{"num_hidden_layers": 13, "qk_norm": true, "schedule": "wsd", "doc_mask": true}
Each number is 128 + 24 x the weight over its row's rms, rounded and kept within 0 to 255. Layers, rows and columns count from 0. Numbers have three digits each. The size before them is the row's rms in percent of the matrix's.

# down: layer 4 MLP down (transposed), 1280x320, rms 0.0537, rows 349-368, columns 192-255
# up: layer 4 MLP up, 1280x320, rms 0.0537, rows 350-369, columns 192-255
down349 103:133100089096157126129102156113142119096108088129105153139109099116107120115113106119117166128119110151118144119117165151149144136130132135140119147139107112182156130115158094108142129077150154
up350 099:142122132093112123192139127149122148115135124140154125089125112115113140095130148130129139190096106137150101153097075118106106115125174079172147143099172158128142137123151093101136110096158121
down350 099:072154134119126130119149108117106099143152151112080141119148090120138080098172130123139111078080069146107138119103126146114136133132120132163159113121122136129152149153101132155127107097140162
up351 101:120168135109122159147128157126153122173107076150127096111134134137141136117130129145101130164121151144175153079145142121135127108120161123122157140157135125113106127148114128118162094118105087
down351 104:108099105169146152116111097132116129133105140108153122094134142113130136116188126138131112138130098144140143108116157141180143086129124093102093179153139120152167131111108158114161147123169123
up352 104:124129114126140074105119106178141157144105071116150113138077162152134128081113138118147119138142080129142115138129119117121159137115078142105139109122082140127120159137134131127137143122135108
down352 103:149119127133124114102130138128137134155160100176148126119126125161118146109152150113111122124109123115134154160119163153088188146117145132127095138159128128113122143137137152125164096155132148
up353 103:106094129116129168107093159152141118145107128118156120141105102096124130140104131097140106133137115099190132103156177135168077132188143150205149122103119111125126161131121128122133130134097104
down353 103:082174145131110147121154112123152153121084104147145156108160124091182150102152132120150153151123166165127156110104178131149129113139140129116141161086154118119150135139094163145142099134154114
up354 101:129120147122130148126081116139171112136133167161135099190147152130097128126088129149139115115162091109143113146133111102207129095123125116096102124120110143167101169145135114149115129143128135
down354 099:133141122108155146121110134153121154135145120127111138149139137100142107093116101120151080110156170145130123142164161163154124109112156139106124139153117143148117121179098127096143145169143151
up355 097:146131142167130107079109128127187123155121150150132136115150154140148115095070148134148091127116107156081076125084111150113154134137165069115118127113102135119098115115171108119149139121102087
down355 097:129117084163130152151076131147114107151096136111117144127113127145103148131120141132170129115153130074101120135125103135154158134121152142143129148144100155101132092116114139135138147158097143
up356 098:104126102141133090097122099117155135113124148127128088109117118136117154114065138145119115139200129122114114121142133123148124116135101114145141143144124153111183135169132116143106133136090152
down356 099:144117093129130121110149112157157121110148163154115127165160130144098109123111118168110145152129140128089178128139122134078119126079122159130108090110104163093146143132133143101140141150180171
up357 100:151120181154112138123091128157164207116115116139131093179139131116094125130178166116126139107152154132133112121122090176141179117128083108165141135171177114110138118126148114135097169152146135
down357 100:112137160149124105099111170152129127134125138140117117113119166080119156146148115121133133126116135080110120123144119138084111118097169133106116117166159100146090105116105129118152112102150080
up358 093:137115144148084126135115127102107151117086183142141119145145137138108119100129106119137120099114120116129116105107163129152105102124122084152155146134101164140101097134121142114179107156117110
down358 095:128115122137108123091127111131152168150108140119127104129118125103160093092133114169168131136155133144085104104143168086152137092181110141133117103162139176103191095134160146140148136164112100
up359 099:113152117100101099124139140063146115148140154117136115075128144068141136100147148155151114124193117102118147150133127078165168093115146132148145169134135194125097104108062111148129090085117154
down359 101:138081093129140124123152135072097122144136107154141148123131129121111088100132139142126121158117103166156117149095145111131123114073122075165100130119119142140152123117149102127114105123150155
up360 105:117167141142079125173080147132108180124080155124112105137126126160132138141115088121089141077128111118166159178173114091132094126170123113144119142130137145137087120130105135087129120090130134
down360 103:121133115190114133064117164165159119149149138136135128090159066097183113160125111152128131145103139111164148117131157123086117089135120152175084099135103127138137133149116115153117147135116122
up361 089:081145120145125136131123121161090162114119156116122119084142100124150122129106178147139108149132122143170135150159155148110183092119122126131126127132120144084109153134130125141115080097158122
down361 092:135113100111116125095126071145142140125178154120140117120151136126101117133166133153116128122146080132087149115171093127113156115133135084136102158165124166125136123150131142180114161111114158
up362 105:124092133148119158128135124141140113121137092106118066133142120140081166101119139158117086099135137134106123138125151124146110137118133119123118159166081102117109155070143154157121110152134098
down362 102:108072122149138129158136155077097075102169121103087135094145115174117142154103142093154121127111167147143123152127121106124118143066110112101102084116118135131130158128096156158121138125120097
up363 100:141112138133141138137134140185151107139121160175122143120101125151132112160086097153113135130158156115116091137141147137161095110149086147098140124111131172095125152138112136155094162089119162
down363 098:155139136104059095123124169106138099117132120142149156147128141093113149133097156139139077138155149127107154102115132131100176092110154141149122111178134107104129106130147160131118143123121121
up364 092:155143095197119158153146127100130135113131141111153140122128115159132062089089126163147084125122109143166160181132139140127120127173118109135150167137134122100125123147125141144126160117138152
down364 095:137128101143166118123133081148119152111049168078147144087159140142152141145181154107153121098121165105111126111169085122099101092130145140121111127148123137135118165175124164171150121110089111
up365 086:152106115150132155119145134117174155070105083146155154095132113135138155149136193129142123145137096098128149148142124145117135122125145120122117154085125128108136149108152128118131124114103136
down365 092:086126141109088134144147132107112127129092115100083159128145122190122150106149138105125142123140111105108143126100154106108113168122138103082139124125116132173130118137132154111097111159124167
up366 103:147126107085164157111132097137105136141131065129131119156062137137125113149109092104128118112131145183131166150084086167120100117121116124093165117144099143126130145134116128091105134180130188
down366 101:111118097088111159104072134082142111141146142106148144163100125163120099165131121166149098086129105148118106112132145163121109154138140111145180109083128156135155137130106137140170119139098126
up367 104:106107122168120107116082166150142136114121132140132111137164127072144132104139120109119129134177104106126133133135162119114144123117142119094133106105165140135161109124081091095124118095116129
down367 099:112093106144116124135116117154126164102132113150106129116104147135158153109148115113111109122098126137115100159114114086112111161081145136135137128130120125078171145107114163074126122128153114
up368 106:147158119157144148139122177126133125118137127130124126131146099091155139170109178148104117123156140147117161112108122148154130100126131100078147122124120138100140134178085113116131098130158135
down368 110:132129110114127110151121121136156130145127139124136113164154120103141174115088146105126131117100162116157097117129144076138139102146152174144174142139096115178103132136139121134143131150098144
up369 101:151143191089128119117124136193100141134101167134149190131107121133125119156127101130107150137129147146145156148160143150138162113141123144132172103145148117128083147135155125163075132109101128